python train.py --d_model=128 --head_dim=32 --d_mlp=320 --activation="swiglu" --norm="rmsnorm" --rope_base=10000.0 --tie_embeddings=false --parallel_block=false --init="normal" --init_std_up=0.0206 --beta2=0.98 --decay_shape="linear" --seq_len=1024 --doc_mask=true --dataset="wikipedia_en"
Each number is 500 + 40 x the weight over its row's rms, rounded and kept within 0 to 999. Layers, rows and columns count from 0. Numbers have three digits each. The size before them is the row's rms in percent of the matrix's.

# down: layer 7 MLP down (transposed), 320x128, rms 0.205, rows 127-161, columns 0-127
# gate: layer 7 MLP gate, 320x128, rms 0.206, rows 128-162, columns 0-127
# up: layer 7 MLP up, 320x128, rms 0.206, rows 128-162, columns 0-127
down127 120:466597488540477485546475551539507424532456475480456448521357476466559572520446498472464462550532523474517525505483478502493553473470521546536436506503480538494450539511547511499458448474434439567532472511524512480477461513499504563521470471540602554486487538527549482498451510499505554518495489509491529415445503522487540502478489574495583557505467498488484521466598440514456517529482
gate128 101:476530475456464535441452516472475523500600496480532524524511533488497471486512506460559544481501517463522510468452498494565464428519424463503467641532526468415509468486519453528486488452474528497522507533478506479501539538490459473494512432426429452529465516522591528556427503473488509566547504575459472504506475510537509512485508484472467441406546424436487470578534502485543450516509
up128 105:551445519476477482476474497480528476455502480469531487512509500495447512552431481586459534535511519472533433481452541515507562523487569478556482534502501450445500442439526469524462492457538422541461519517524537534405511485517475463484530527523563590429531460497572412509471461506426466503543496548455492466471465514494501511432507579537490491438487524464502484633541539524479481512544
down128 101:483470584525528438541487577563470441498532523519566527487447480467536517571523499576500505545505533497460484498604505529433523552450488556526477467502499513568494521564529511460527551524410519491493520518457448455555505500466424487549488576512437504493496511538492567466541466500506515442455427467548538493587543476532529473524536490534474543559501490506531508478498508528451590534546
gate129 096:505479485436468540477463440486547524443453448463541463448526574541581541507515480527463494486524546430493498498524499458490498494550528511533460493516480521519493499456530531407551484551492442524510508611503525502536462561472535445527554536514563564491463478442571518508495493440568493566515561533559537418475488467520488457536473484504520447457502548473564510552442474549513421513451
up129 117:552471499503456455566492479520462511548453520463474500479424478560529507490510515464539537478460542525494406555446499494491573487511521523470526501485552399552542552478470538536431580497444483435496494428499559567482529460518485484519435504517559472490451479479514506437530464509467465511495516490529485486484505565527528479458586432504424472459414534524486574542511498481450551425512
down129 123:519573440501473446483485445530535549515415444499467502503457499543592514533462478382538549482546433465475494560484509526481494493421455510498515499494481495461533545571478546469413507552468445492514499539529443464459503613498517531496541471562513491478524476492497494478513505460462452565508479543529423525495446498514482528474500453508418556453451585543510535485457504467491503480461
gate130 091:443528458486483429439481513555509538521523474452566488445539465587536566517491519537464489498504436474474511511523563516516525553423543463477559516559452524446516458549499443453493458532518588539464476483478457502483487542518455504518470426486493516540515607587446479462492500509503444548474512561461483476480513502551484508501450504400451461449478542468525531517543530448435544498530
up130 099:546493545477549534510551461497474502427465497492533507494563492560571602489470472553533529456476530548527496491456537528504581560488549502476531510492542539510448507525465511551428415495554500467595520499508493395489509515484492528539464460447437477427505484512493529442472514428478424554499513445565510519507499439581448486521466546453487420448483493537482482503526485471459510512470
down130 103:500476533480470445455497523498532467552514498489495481537474447574467501522478490554540492499531545450514522571512512485431547466544546536550548452498412506417584498416485486474439510450523537497465586527508438463511436530467411492461411469508525540492498495478500516518551488435543469549515421551535524489427517464450492501553475469431515457514455522539517458525500503457499526583474
gate131 107:510474514462411447468538447504523492530536496481484603594508511516536485513472526433445591449513526495541554467478449511520505465481515558474481487461547523504524575458535519534462529461479559501486501520498556469486527466546442518554538448582470459469471502502453453453572525465524558545532463552516554492546506501489514590513515543557507518406553539496447522471482531453566502474533
up131 108:461560501469525486474511459481512488526549461567534491591498479491498525472529506536576557517512452542560507555610527504501466526509454531431512500481538526488519473439515503445479512439488566490504438519519445551430509481511547551523489569452527524465598474506527473495511539469513504522547424539557516503529522496465515513400481474574554501527471514480453564580561519543536431507462
down131 104:495531491550473506467542496533541555538536513507457452503506570546519500495521504495537523508500454515543467479548447470592547538434500494489518509439396517554478452501505530462494559456503517548514492541480464530341552502529495501535510490485495542523491512456455496494501434525569460592505477471535554519520475433583520488494479550575577523541541530495487504613534519510485500501473
gate132 092:517479514526446464438538451469450475495512490411514472440456489506504479496477448501488578556384494464523520492485572514444523534488527489515477546473475477386483441501504474486530423533425523561430515480486540476542517460500539537554497521513516586511562477455511617457505501492496467495465549473477417465492545550432510506530434485509517478479460488440507444489490539526527506513461
up132 081:510514521490522569538511552502579479486429512482490530499481484470436493514451498415520498506465549581457523464556562586547503456474475438553483493530477474522560549528443514460439492468456464544480511485497511440530492488518482578436515493543417493466486408537492482467521520513505509518566476495462551553573478552484496564478539525504592498562474570515442515532522461451519566476534
down132 099:564535430445505512514539524547538573508539517487438511532519525537527433485488581525503491448584467574512499545537430486491500520493500487438530511430487573557548542479524534554505555463511516462477497586560442558484525536493456435437474455464502532485437500484556455550422488519556438512550448489555480462443499448526501538499472521486523481459519442481476571512516491471507450509471
gate133 092:500486515546505459517539537529544513538525513474474486497521450513514496572479545470512543534434553424548440500487454502535543425468495488449428510568524489532571490449507481528494465499562512490564559533539496456550456486520471478505487439510492514478477509484455468535505568471496572446425421444457481500492484492548510537456487470569491418482465482571548447454492481547475520511357
up133 094:477478498544523448548546497493500460557506462503503516511527517489441465577482437520544515509485532508442458488473517530515523480459508486569515425526474572473574496439485509496470573555467436460419514472479491434417565539479488494557463565519541471510530518529521519505485484539541426555538503465511456559491536572487499436520454528468495531429449534595496478517437493511489506569403
down133 100:476458395464496521517452493533472501470460506534548461471457516517559558445476470526489505571499555520494492459587436505528564538449552489529513429527485546494542582605484471515528430424517459478462481442496502448501525475498510459469459558494491503604535574492480524461537551488557511540494520495428536543469426541497448458481483504495470471544457473450512472482477526452499450513492
gate134 094:502551493467439501480529577498459471551526484469522576497500536569538398446559449486524452487416485517523467459468525550556490481505552509493511513539532488480435539535459506487447536457508499520521479454472534497476565495522417539585475499558507489413522469470528457400517484493494418492583510504542594488542485573532511465522468486530489507482485574488498511491488481579508522500449
up134 091:526485547451508504462519479468530474446522508480511548526473466572516523471528516483417499474505467504463550546574518441560454505556512459518483463484552490535455462597495456462530527468491480476484557462487459652535601486465494453559572515463484530509539528454445525472463492497483472520535496527528533553499455465497465536494518538494491501505454571482505524513547480482571554395438
down134 093:532600506428506582443507533426535484542504529479487531524405551485551499454429572461518516467491521508465515454493488501543474580497504462566515552513538550472458441481514468510514518493534489526507582496503556530459500477568566502496464496536519503447539521458500498483466509546447485485526498506473582506432455461527511478486447508468573542419492517499504452436531469502439604505460
gate135 103:488578450471500549507526557475499525426439549526491541532517412493478456538538459580517542475499496518518504517556527471510541513449454498568495545512449575503545439453441446536558448507445487532536473464410468515472456517500520464466451526586487458508501435555509474425461468481465492461562423501505458498535441562513486482496546498505501406469563508519479509527484511516489556547520
up135 114:458455510535532486576569448521528458515525462534496481504548470483500538435578476499566527525540542535447519515480442475481463557500593535409494509487503450507510497510567516430460500452528482432497527470525474569477544422486491511503509444458512553486484529551487508567490555518523513476424505528533507419494515414562556490513439472538511572530474569458500512471525465498463420456494
down135 087:503482519507488473450524480534528540512471465447506494537456457493533590514429537381459511476501512448585501448404486534563553533479439452536439525449528524529510478439521521494509557464531515543447479503539513459523484488464511457463593558478498453420481499490528546559517477483514432464492535466480521441490560462478490534496451482465495575457482490522543470453528510565565492481434
gate136 103:506479522450531543483496567455468445457497515530532421650539531513489529473513538513506498579517447573505510507463531485519485512559513512463472479441467476558498502463514499522523511478581498483517503497450506524572467530518515378579498484581489457448542507477484424490502479494557494557527585546479460489497563529499506499553504498500523501556487463526531525531523526558456466402494
up136 096:534562440475532504490514523519460513558518522539522520573594498485484479464500573578544448553574536499530460509477376517442539504513498491456431447514493473531472583457518487488526537472484520485523531494488526509483577529595539490493460534520465494447466470497486525410568517477546517499508535525495479452548516432431555492472582510560497519491528499509595498537539481454496507478503
down136 093:465468509492504494491515544500532560560443454482505518530431476513453493537450555501509486497461513495469463486514528525475483428612529492475500522506488527528428529521443472517451429434543563485510501521548514529541491466421513554484482584529513509479579491546493491474478560552518418482507467489502532548425478459466514491425419571485526482473509595425454481526541514512548553567460
gate137 102:488440499529446544510501556457454553531529503520485483499485572553534564444565557475556484506495439516579472460512493498504485509476458439501451533582517488540495529524465582537472522432501482540525509566536527511584397411487502528508498428535512479513465543547561470479485495539485529497542540493449480511539551486511458452567535463463421493455509502557576478520497487554463450463497
up137 097:475499558554555529452486495469473489450423494504513489519495477476568479523450488542522482502525542499550553519431481595472551516510484484526567442489530490469542548492462497466461477485447518518492436415545466500457590489427439453487507539453533521556555496486544449504462467507539514510451440517519497446561517445495478567539479439436561483477614515501487481557434529462492539481471
down137 097:509471591505494431473538475504524503453494506512519535544369555452499559519509503519471540510411499548480480516544513489516532410424466494524481497516558504432524468500501485509495485518438507438448555457529463455531502467416493556477546498515478539475481507520521524525517500549463505525432528467503468532475525552472478493481515476404482553444498471493505521542393542574417482434546
gate138 106:491588521458526471481496523548475478491406474420476498509519442459500540480522526455517500516491493505606596528526479504582525456516455564476481517472487433569560415506567521446522544542556586508482545469518499541464459516472492459462540532511542540494483455442532514467544455586493459443461537456517473466522436469497502487506585494510560479457490514513533503468535521471498447487469
up138 095:514555460486539503559507505474508420533601576561531510525534535485522444495480515577482440492490462512494504422525511518469523566508534525500515505531458496492444456465460486510484531441493554490495500460521489450479459517530481472539394503487454565437500503550487524500496516501479485564540531529459497433479544519509490533565511482579507442546453566595458553627482513471490556525522
down138 092:524507526507509558466439456561511442558479547486542446475521542563529566480510548469511437495530495457509514410498494537448426494524473479554448461476528484536484416578480578450432433462495480559485456534491513521462561532492558499505553501467534496494511475536525413496561433477571468481529485462422491494500518518507468469477494501526453538451510596457541475463553454550497512506522
gate139 103:433536524526490502521529564523487551428434511508475519478545457555546526542448488499508489535510557516535542519494555504487502473486483431540518538453510477506497513619458518579549548474476513458514471504473476477556510489438470571498469424490478472451489494485424428499424503555443496434481520498504512476507545477542492571530416571440494434489610467503504486442484502533475470450475
up139 092:433488437497492486442496588524524526551476584578548499493547485536497524568489487510529456543546481472481510550595529523492512540545508502526525467404527469493457485575465471493488545504463455475571527457469490458462554484493481575497453600511461492498569442524465513476436472468555489504470512476535505441532564448522476424503541567497488533566510507565452437502504493474504468510525
down139 097:410501476504546532490518470558488483473432502507527504501496434515438515543516458472518414558524600486456605545574525542527516529477464510527477486529434462493428534556446436469499538531510482563479507402506483435526511525469461526490437484438459467550515488480461526484470474453519514457499470543541459538467566470498482450516528504540516467596495463519505523460577473456528464498475
gate140 097:459463528468464550516487489543418479442523463517491514594463493534513543480532510457493532421517518472569482515418513487554506450501491455522583514478544450564473537564566547524487535529476518523494461491559470578506494560480498474453497502524398532532540516528483496454444481521552512473566479445473558482540591455479488512421496602553460498503521558508484494485493476516508441457517
up140 117:506496480524510475502494471515488514494481457484542521459592431567526500582560524508525489465494502512515492513454498503479482463511510492464510512494520433524564567499497552539514520479457531496544522579516460540469509542492434466499475497550534538502567475456489530495488579441582464472489372540572536450574473420497441593543488585474523450536557529500451510480553490549542510513539
down140 139:475481471538562418600548435504502482401476470516516503428523492581456482518504518478522475434490426529544464523443502461486536475588483508461528496494455406548469541529449503504500570483490501464524582488501449478494511487525485467489486536494503502508525452514467551492440512435544533513509415538586555490531494494532471486554533561542530464561586519460469537519494515530480555488523
gate141 093:508529485573535466477475534540488457524552513511447449492498548506502520512473564490410452487453477504460534587509526481496448546495510509480481558448488510471558425494527446508422512455450554448409487455517477464492506546549556513575551514520506517482452461493459459497534446595497489554545488508481527468593480492553572471429511465497441480507475497476504599499493514519539446438485
up141 082:542611537572492472427509443485520502490483509449482476484460508427494516542494523462523538454538536507463518556465549519419449526539526497498524496469459509483524503449530511480455518461492463508509506475431513532504548455532449444558506509445487515523502480483522499541522543467490455492516515470560570464577483416550542491497497441486573537583482438517494513412424505426398524548529
down141 116:531482599476457510453571471456502513445548511479571554466413509490459422520509556567571497506503480481447464518487526482444486436507538519477495447545471471516493529417471505514476450559552529499540585508572536531489459502505448463488419476540543453469469531509569490462566497493455447484512512524493495517492537448453466524566522499491523530574530470508480422487527476536451566545504
gate142 105:508524589482488485500470486505542538496455482383541577506478462509508546480487460400521524538434431492469488444487473441541506526547484466524512568467540529560501514550489498572473452551493510492472476561632430517502437571510527520461489479493504483555526471520491497470562507465486567531513452497493472520466452427533493496479514519495509557530433462513468561538437523514524558459512
up142 101:517531512543542401549537505495561535442449553522535514392483486467522498540525509480482496516461517466556516500482460379452511490482492471486512518466509493515531480483530456499490494528479412481427542491597558541519467538434472497423499464520494460496391509543568542505490511501518513491455510469456511477491418486502502459636494527423469483462500476482497487544537509502492504519435
down142 094:534454495488536561439566534528455517441513534487503470489521480556458523482496514516557450535553597480464480513557364455427449555556507577560539446533545486558483515490476492431472491548524511525496493508521511483497491464485489465494488458568462505475530506541421504471535517509480558534543462539480450468516547474500556481539522396477484529468548478482580505520506525474549444561484
gate143 109:556569546456443461508499467506460512592502524496460535479475483523488450491497516484447484467557475552580511519472575489529453547545504466473473547477482468466504444503512456536461494470467462520534447514460446509455446479456525563471525507451459501514475485484552517445554528474509487594505491441581490556517464537507500463476568493602486552495487509574570454502436417518413542519508
up143 110:526495451529476481498437484402495489549526533492451507499563453478455482511444462494548475478518523483545479484544500442548530511464528585525515511452446476483597466491559550445455524468514514483560487447498512540477466515465568528506514507407447518496493446421498482484499523477443511597540433443575490491465456490500513518599530532489561498557432535534525438523438488457502519513477
down143 103:442552512506473525522557437597467503488549536494515442451531504470467474475512533408503485550462498443518451470469484547516403438521538468470563527473586538536544520476479445591509446506522510548491495573461562503524497537505525488415524495582495429550571452507479465493441511542533493565519477458480479507495432461460521473471484487550516490505497532489517472451497536553461491503571
gate144 091:474520544505461484505494508508437566503571445422429459510453552462565507509509588478419472456491482472544550518547470487526465467525488544441517490468469530419468452449460466532474505584489478498538512501491486513494569507502478518530495490520485568555455470544524506425440367500592454531516535531476462535507439520448505437465515479505548501490455470435494535546521464472498486523518
up144 087:475437521502494431427467459480548520504502477471476549481456541472473513524496465403478515535550478439483431491461536554501541473479532526478486439574458465458507447544527544453479475481556484532520520587498455454596472474480520441502572544470573458471457573427487496517473494427452467508528545463575543452524568468528505524461443512493508489462587501493502483474456448518514486493500
down144 102:473523494507573457503519500491500441494455516454562503453614443571421465495469475526564508570536484558482449518524421478492502486583460429541465551503516524568562535511526518481528514508416489510520478444474487531469437504547480479542522495521484521539548487488428542463534596546531521536467470525469544509483422447479506522533517464450452482546543496516513486496500489576438472483555
gate145 102:576424486459398506509538452485570500454479492559527515450502535525534510529555556470502478531486501500543509512429420511387504490542536509572554515550460478543516497454470538476513550445555485458490536517461512468482511519554486437509529502559532399513504501498441565527512495549460523436510486432470467490540510509533541490419466519490476466518455533556467432503450533543490466445496
up145 102:530520438538527525444492476573420578483471470547518523516530527532531501483506454543518516467510513487468558546474513515557494538465477434493481480438530506476520533527531497512438477501577512500543619508524502533438467528474560460551454494447426590489603465548479497570479531526464531485496545529552476407409505509484495485537541451477497496491545439523468488518465527517471567533477
down145 094:433535528516543485502494480558510437516516498554486536510556452458506440526450512442504584575504533558512481510531481474558501482494494447488556515502576520510507473524541485502514436506491477499495505495496501518532520549378511471478552481435433446404529491454463528582540517454541478548526595545489486583508533533489495515550553432501471488448534499454559537491563539478565533487457
gate146 101:551515491520534485460512509510451522486577490547497521513538540483548497526471524469463486468422555467465466545550437432503524500524480508485530478458527521577436495502543490463524580560467543505516478596495477562486477515440520531513452580436573423493407548628522525479549498514483526473443555490508508526536510519507476494512528474546488490507463500534497524441501589533565552457509
up146 092:515485544486511567487537531547548497498503446526472495497475460459532549477485518557492517518491441526486492527548556540480445500588538481524448498440498458480483449558557470447468570564493539431503514463492551581515491573480526544508437564562513475430485545509499423499553503519520506491461524554478483556539544441467539504458516569465476446470441583423512556429519472519541472464519
down146 100:477582504525568545388503443506469430479463498529480496566398593504570443547515536501488506521509555534461502531537495493545486497526488465484453500479544426538499455497526494483573545459522545478528499508524526498481506471459493578521428530503572513496485522496491520407455553456451483578480551518505432539506547458438506502494491489532513547509443459535515432469486508508517413475504
gate147 117:516450483563517446524469493514515469521512490566590506552483478507521563518528479507512552474511438487510547494522485520428502430511437505468523480472466486490471521490509516507457543504592551475506465529490477506524471547462501531445562545482457522555514445440554505412565488527509505456500455466464479465472492549424398511523497567487524464467454593498561427499522482516402478507401
up147 119:484475569422518499523469445539520503494490560488457567530508415547482448483525448483534499536461430442484480475513508412462480523518533565552473539583499565480507486488472495550471473466471456495519504524472559441515529548488478551468485477504557404450537456508454502516476556453502534573526475495519428427506488517513523530524498427519478502459546536409500486495420453451500503575542
down147 113:525467379467448507493461437539453487459496527467490475495528553516550512496449438468524453539471504552453488520435523503555590473511525541485501483547565447510518512497506521443497450508448447488500519517485494443441493469524513501528489490504553562466461485457547563546521499474569491553515441610528515525500483490451521555507480503571535453647542477487434520450492482497465517521512
gate148 102:539461453463470446457531497514482535487485504498502554541547459371591548548487515521618525556462509511492510507439506478505499460508441566489499510443501542503503435476527521529473422550550502483445463503440530494523477512492479484533580493471565543503526485457507456497474548553484500527472496534482511469464459436540450486460489558447411579450488426513487490523486466460492429543518
up148 106:492569603580490512543477493532481492562438433465483534510404521516450519464472493511438502531499466457530442477478520513560539426553439494567510516500522494454520450554482580546474474460565514473492481447498506497529427470483485426480486526461484480561458528536471491513459541503513439466532464566564477464549525501568549492468427470556462463497570550477511445481517517496483475462472
down148 105:481502450472494528437483431431459508501562517435509489461569512571498494478501479545524485504457496435467483561495541514497503468462464478413546528468506559470490475486502455449472481505471502457495504461455487452566499479480565487503551490482414500518444428439458538514494533518511533537413518516445433523461453584523539481581449453492527437559532473475515529464436559507571434534493
gate149 108:488515498565481440450584487608492517571527493493480499532508532486470507556502505478450507455522460487407588502498478533491508490525514432559499534479505468477448483542502586473534429480521577459485506455540489477462458465389541464464498505564500473547464582511544459550478538492571517518446530488518595454481560460455537478466544500550482481487521473497523498481492472481483496459425
up149 108:519520514465508441500531491508497492515551517390446484454418519497463498494450507491551433443483475491502489485507516514532420469554494457520476495505464520549440505540582497501530510525466510428484404476560469464501512486499521466454515497459465565507477459502564469494555571514559551529492428466517418545448528470541555452507540416575547527474534469467559524429535535515540524456451
down149 105:493522513482487494512506533580478561512452462520509454525447535476576494538469530473522482476524528452431569565503593470514506478522499446466498522496413544516481492503447440486471471447519492482507521559502489453421429442469575522388430485564531458494509523516568483561491514499531469546406518547583474430442454469497488439461497497474486499505509486461481468491463548464504530540486
gate150 097:514475451445485523521578447552525456489485543439463486571563534505457477463508502456538563491562513458555495478503474534420514488563463435514502541501498504460560489399494446506407555452513497479515440491499452557456469507454438478541474480560523460508505518530539498440500524537534531502587523513503522449494494504508522558457575507473477456482516506426510425422530458518437449527517
up150 101:531498548510546492433496581493559519534426466501539501520464464551525444466596492555450551475465451541482526463475481507386520499429487522530531503508487533465530489558431556522513544489550519505437493471433488560541537526501459496523469489536580505533513527416517467472528496610485488552446437537516465492485555521490492512487542504485524518527515504506435513459507525592589494498484
down150 102:501519469500504485519480451529447483494494594564440518459596549510467514499508470466515511482591478510532445524512470478532490483538530443607602478468479559595543533479458460487502463494455494500556498459517479513480541495461478455544475490514500536466432451501581476523453568512481464472486542443492484515454441509558432568504495511473519450481527527473571480492545481543456418553512
gate151 088:491468507513483537414525485451493530506467498527444453530544553513518424439517519541471482554509468500561471486583533505515470442486556523533486480507471504467467455543527466531515441483508540508482528526465514503474588522396481511488504509419433505485514440498420459392461477540490510523476429479500478491536469498467384537451456479537520573502445499576505519536548566511492435524499
up151 094:491550497505519468501480482490455473472389492521486498556521504550525498456487489530518411487510496514509433507559522446485480506595598535477548524511502516459429521518484507534503489535507500469490452497517441526553480485480560492448593490466490480557522516533434477491508489541451459495411468470458491461488547545509438591512533472465450558438506475560465462628507561495446483526479
down151 090:563469543540533469401521549487530475558517520520494494579538502535404487494511502500521441588488448529540519468504488509561442502456464521538458454499525554517502521488466492480534475520504475545501535518473514511538566529416460486480460520413507540525534485486464514472476423461449489503545474454445478553580488516466532490470531533557499604495500556471611492501452517426527472522554
gate152 099:415493555473525514525526493474524544467556481454478502535551457563516554527521458556543513495528501530519559435512489582491519501512538519493489476511496610474508446496514496454486474498539484503495450491484610467484461509454464429481522524498564436532524452578569514547535503558443453438488479464441566456449502550499483550443508520485483436458501487521459452542429495469507453429444
up152 110:421586555511481522515498479498484471417499512556561449513516520509538527536496498566506509531590532450562588512503461503403464479519547501541546551527485552535505469535495449503478534512471410499478473567502496481474509555472548543486485442510498500583497510528525512560477470425496517446528573450528536476430503588571493534481491504534476453441520426529500461510553526508548506506504
down152 113:524534526509486508450516491483487536479576499561476450517479482496581523517434497526458499501560522490524459495530419599531461534555549455518505462473438419398570486463546435532481511490549457486494446517452526449461486538469509519497485437468513502531488492469564433474557479506506540543483533549480452523419512463474552526501507487508482528459481533499461550436513416462503564580565
gate153 107:509436470449555485514468502454507491434534535473515489490480480483460442520517500462474502591520440476496458495497528388569416508486551586555467478468563517539602484449473545514539544504529471549519507457440470553510520493509521471469528454463499452533514537518511485583464510466498541576551517496506569456435525536479474564489467466457422525581490472528468486541491507494515504455439
up153 093:489542526482457527453517504506481516474454491404547537528484463467436465517519505548478390578506433510502535481503479471569505532480535524486558487431499500547561520579481456627471482542498507526489499448438494500531439440517537497506574438537468548550541499451475485493494562533500507519522539552449458483511481473532537414520467494558533458494506563515527511480557502449522445526435
down153 093:499514456490520444503506545417566519471532526484418499501483491466495463510481493484481519528538436534467477535508532379521515515492560593478490556481501445456527469480504486535543514515592475487527453514507540585423432507505464431434453459550507446566490457552540520460515443446514474531547511512563567458461485465515458544529452513508450436529484524488430462514487468485451545504475
gate154 102:468466475497434455468522419541501509472582491523506563479480494499497506479498485452424454501591500448535452500546467491509455484455567557521490490572445427555520534502479580490563567571514496441483458493485494488538491467441511515455500447435532513476533559542505538483513568523534522468509496410499508509413466503528437507555476560509483451510493542505563527549444478554512497440551
up154 101:506491547461590476517537551533483505445475453482546502534505472419475522539540554563483557509530473522492532480478500483511452469571472540500485482530429478434499496438545445550486550501522532516482445516511440595527489507485508534509573483517452543511534449564422476511609463490482519551455508509493515534474531475571453530484521523504525531558524533470419452511462527538418408498455
down154 097:484474451429542507468484547529518481531485507540520478501600491475454505539506511509614473496531515486462517506548540456556515491494463460442535464522413513555479525490474494470509536477545519538574551489552516521575503465492501479581471517530459510534476499491473506552568513548555538509492517494498554488570546418467517541452445489490460533520603458493413487507549506522579425419500
gate155 115:507559516459548466511498539469476506497474467493495463404527580558483536411505501462541494437458498495544607535458467420514493450542506528426534530491532497519478490448511468480511558444484580488488527542432509560557511486524510520514569485447512548508505521495498554492492567424510529514575515496507491516463495564493553473531488432479511491475499465517557465425454435536477562415469
up155 100:527559548441499560437528477474448513465549536475463540525527519478599510468414574542509546480438480465523479473555444504440544550547505468531459560561418537473473441501573563515550482597537480495496475478443496510452593502473528491496501496493518477451418500514482465532489516438471569565480485540493556491513490507504468534455486519493445532525496524544414480496535486475478489512507
down155 100:535461490440536423515498530572513567466496466454585492520514459513542547521491503558476540515530552518491483529537523505526450468513484491483523487491633531513404557512459471505455511510511469504542437460496576499522480544518449548491444493441541474550524497547471555413484504534446452465445524503494487469424530485502469493508501531480441508543510591492407484442491520436515463517434
gate156 093:534462536423443470441477541481538493481505421460411456552468415548500519507547574442564541563433502510533541402493530467521498486523528499460512572439557532461524492460489534513514531535515472483485521490515466476452492527506535491467449519440506463513538485537483577538532509541473471444551487549383546528496521481515486566488533445521506541514494559444452473531535472466513484548476
up156 091:529585537536485554446437500541577522476535541489491466460441480492466481511478528468508501497455442537490486458427513501551469532492513390538537555440508482500504421516396460508418560448439548490482522484480499504479463538563526538455506421515494504473509461504542497571514484570536498523567565501472554457481502504501537457455564516535516469453487454506463521449565506541490475444540
down156 102:479538570587532503475502571512528475371503531469461443482444516495465538483451464520529499495533490496566461512478488468511433465530494486602477512497552522501481475463552458527504545527404563466477486526548490480511509470511557502515519485523502562559555501432467476487568513480535554442430534473516468542516447415505463472487437534455438455449453533505449538529544469504508558523489
gate157 084:490439551532598559536522487477493474481559442449541565497443499542469485526512489498547537455456576533503462484482574558565463494555504444440472512539472466566413525469547485575535497522476488501458498496541405556432456458535507480520516515505524487490465476500545512513521487490567454528514466462461522546453403443521512598488495546552522457519449457490463511536541485482492496494505
up157 090:478486502473559506487502522488487559475509458460540505467498477550530575567507500506457494501462609503535504480506531482529503554499432477502490492472528456504431491478480473490523472472534473460437589504508368507549518483458567472591559547458480561510491494489513491510528505493469425452529498455420468472415451455551515516449463492476464520533423448527553554518447532467501423477458
down157 087:481545494527466499499498530494484504531516483559571484480537527499425411518553525574519504468523524521475452559491514463463504479548531499482530462543494440459483586482511446551503497518495488502586440551577511566422492517535473495469439503548479500525534498511504498503581538529542534477543445518544494488550528425460434545574535511553511499536595481495401467481543481474491591475546
gate158 095:519556467499463515484537475524521474468498544495486501467553437521505554568517545454495544468536516482507509480444520520521558535514452546529478427440534477551485485472462541479575398442438492444470498535461490579523535535454528559481514538469490400508504470546541514561445492490518540508514477481551492489540583535420479475490560489471527445519431524498526499522501431526516465620447
up158 095:546524457495446502535550474509566466518418558546554501619499451472558501489566437508542536506478560482502444456569538442453473503455503545498483482461483483518466475507553459467481519492527543536483557496436440446465469524506480488522474452535525541482520478483487479557496470456584591532504502504565489522461533508549459476473475413463458485505469535523564477447455520457463550549560
down158 101:506596530472506485522474434566555504441472488484446528463452442569591524550484444494486497426547560487461464552413466531478601529509515455506500496491460417514480517497462487501520532512455515461488473563508520507423552522495552501478544478526427496462550466489515472541505447532553536470522463473511430478554438474495466560528505476562515473505463550503558446463541467513506475539452
gate159 095:468529467474562476469481504500499504514477498526565523521535590443553497515451525566499461470484414524465512471551491555471403444494565507486472464498505594509524547461497519509515476498543520534452468485402439455520428502499512517524528476390492471534566531557531451572555493413522523465520541493501495508522520540497539499524506495565521485510507514433561496493447473484502469438598
up159 095:474578536452556436528544536495497565499468491580454481517473552542549521562539587510497481495423460485403518437504540508449523492540491460453505500473529502455537577467543469480470507575484492553483539481541548517509432477454474515507565534505552512510465413522484501428502522563490498449544556519548526426540523519543551505450544546497504505480520542481428544525461479525508466449525
down159 090:513441452540437520519559491521469460540531469479565504593522587519441475468542437538505550561507481450385475538599452465496556479546564502553501475520471449472557535561435531467495442497535463470523507500520472545445506477513536511497476462521495589520456508546490510412589473506464507470481493537486494482480534487478452492524461517461468479481480493457468511466429515473537514530558
gate160 098:595473477570593513465465564513454534448484528542450507525491478454508500514455463569533479523465490555477538449527494536511443449497484544547461531415500540484454569544479451500508511596547503486526445496524485434498497417551485474517553534549513469413568511570500461494491420455534441520425506455485448509518543521533473508481476494518530538456558522493499540524523524451451479488488
up160 108:569576479497485480474524596485593530507461568482534511484477533562507468548488496568581511561456504479562497487529484522481518454501523523511489529490504503433493561565436537502422444559502446560463553523540496482414471465495513501494480434553528503488548540578491533564516533495526506547551531503568542514510528508520514450484528474528479511494571561520481529519490444417448524443541
down160 097:491479470511469520528573509465473455495544464577494507523441522522430500478524468540504528539491491508473429500530554507483556474489533520468590435562433504465498514515449492571474460511416515497547600516545445526417430492550560483490378485526488495554446499473440474463523482468512482469515475519549526564521577513490436489506572495562485490504502499540505443497489450461460546519521
gate161 105:470494489520462543564531556445525516430501490501531546433469518393533422501501595423526433485494481520533534501536458500563496513536508478524526498512502522505424485492493577500519448516440427458497482517451473501507452474551483523460558480526469474539510480490549473495470445475562497479500494532497447531553463525514452509407519425554492566508510528527455500488478518577549562591561
up161 097:474430487527502582502438577470449523500559534422509427484433520538538585493544534454503498455508470518466553494490532509498476569557530521433465533444537508522510492499476572533474510563502512580516480497556536593501555516409465577517471507447525535510543527497435489536536489507552470544495511519544479497503461475524500538499497445534411568554519558490520455458526497519508524512549
down161 086:402475552487536504512488581463520527473466526515466490520432398473594492452448535478443559472555499484521515484493458508545483553547513475480544534514624476501492508519527534509445496473475571476476639521529544583496548471454506553537536447475519514496493484479524488488464538461476422490493519534558438487520435523474501505462485496481469530486542482524551478513506509580526537510476
gate162 094:413550520493478487504483444505541473579516528482493459530447478526553430548498470513434553495487490475436588442472477531529474516504510475519499494449497481525563526492474545558455565629551487473499455428536547488450479504520546498503533550511566514475465575511463556490535473510541501432474490456521473578495519509534492443535429427543544455544509442529525473563472484512528479454503
up162 102:525488466554523416523512494504535459528551593560508490502501514490588424523553496531468477556509471529467545441451469492511509542486496449527465444469418538472597503520480497532494494543550397484507496440549486536515519524445476499542472456494520570507578547590481480495561483521504489496452520473506506536491533585522550500507562514525570517520536526532474550462487420513484451455549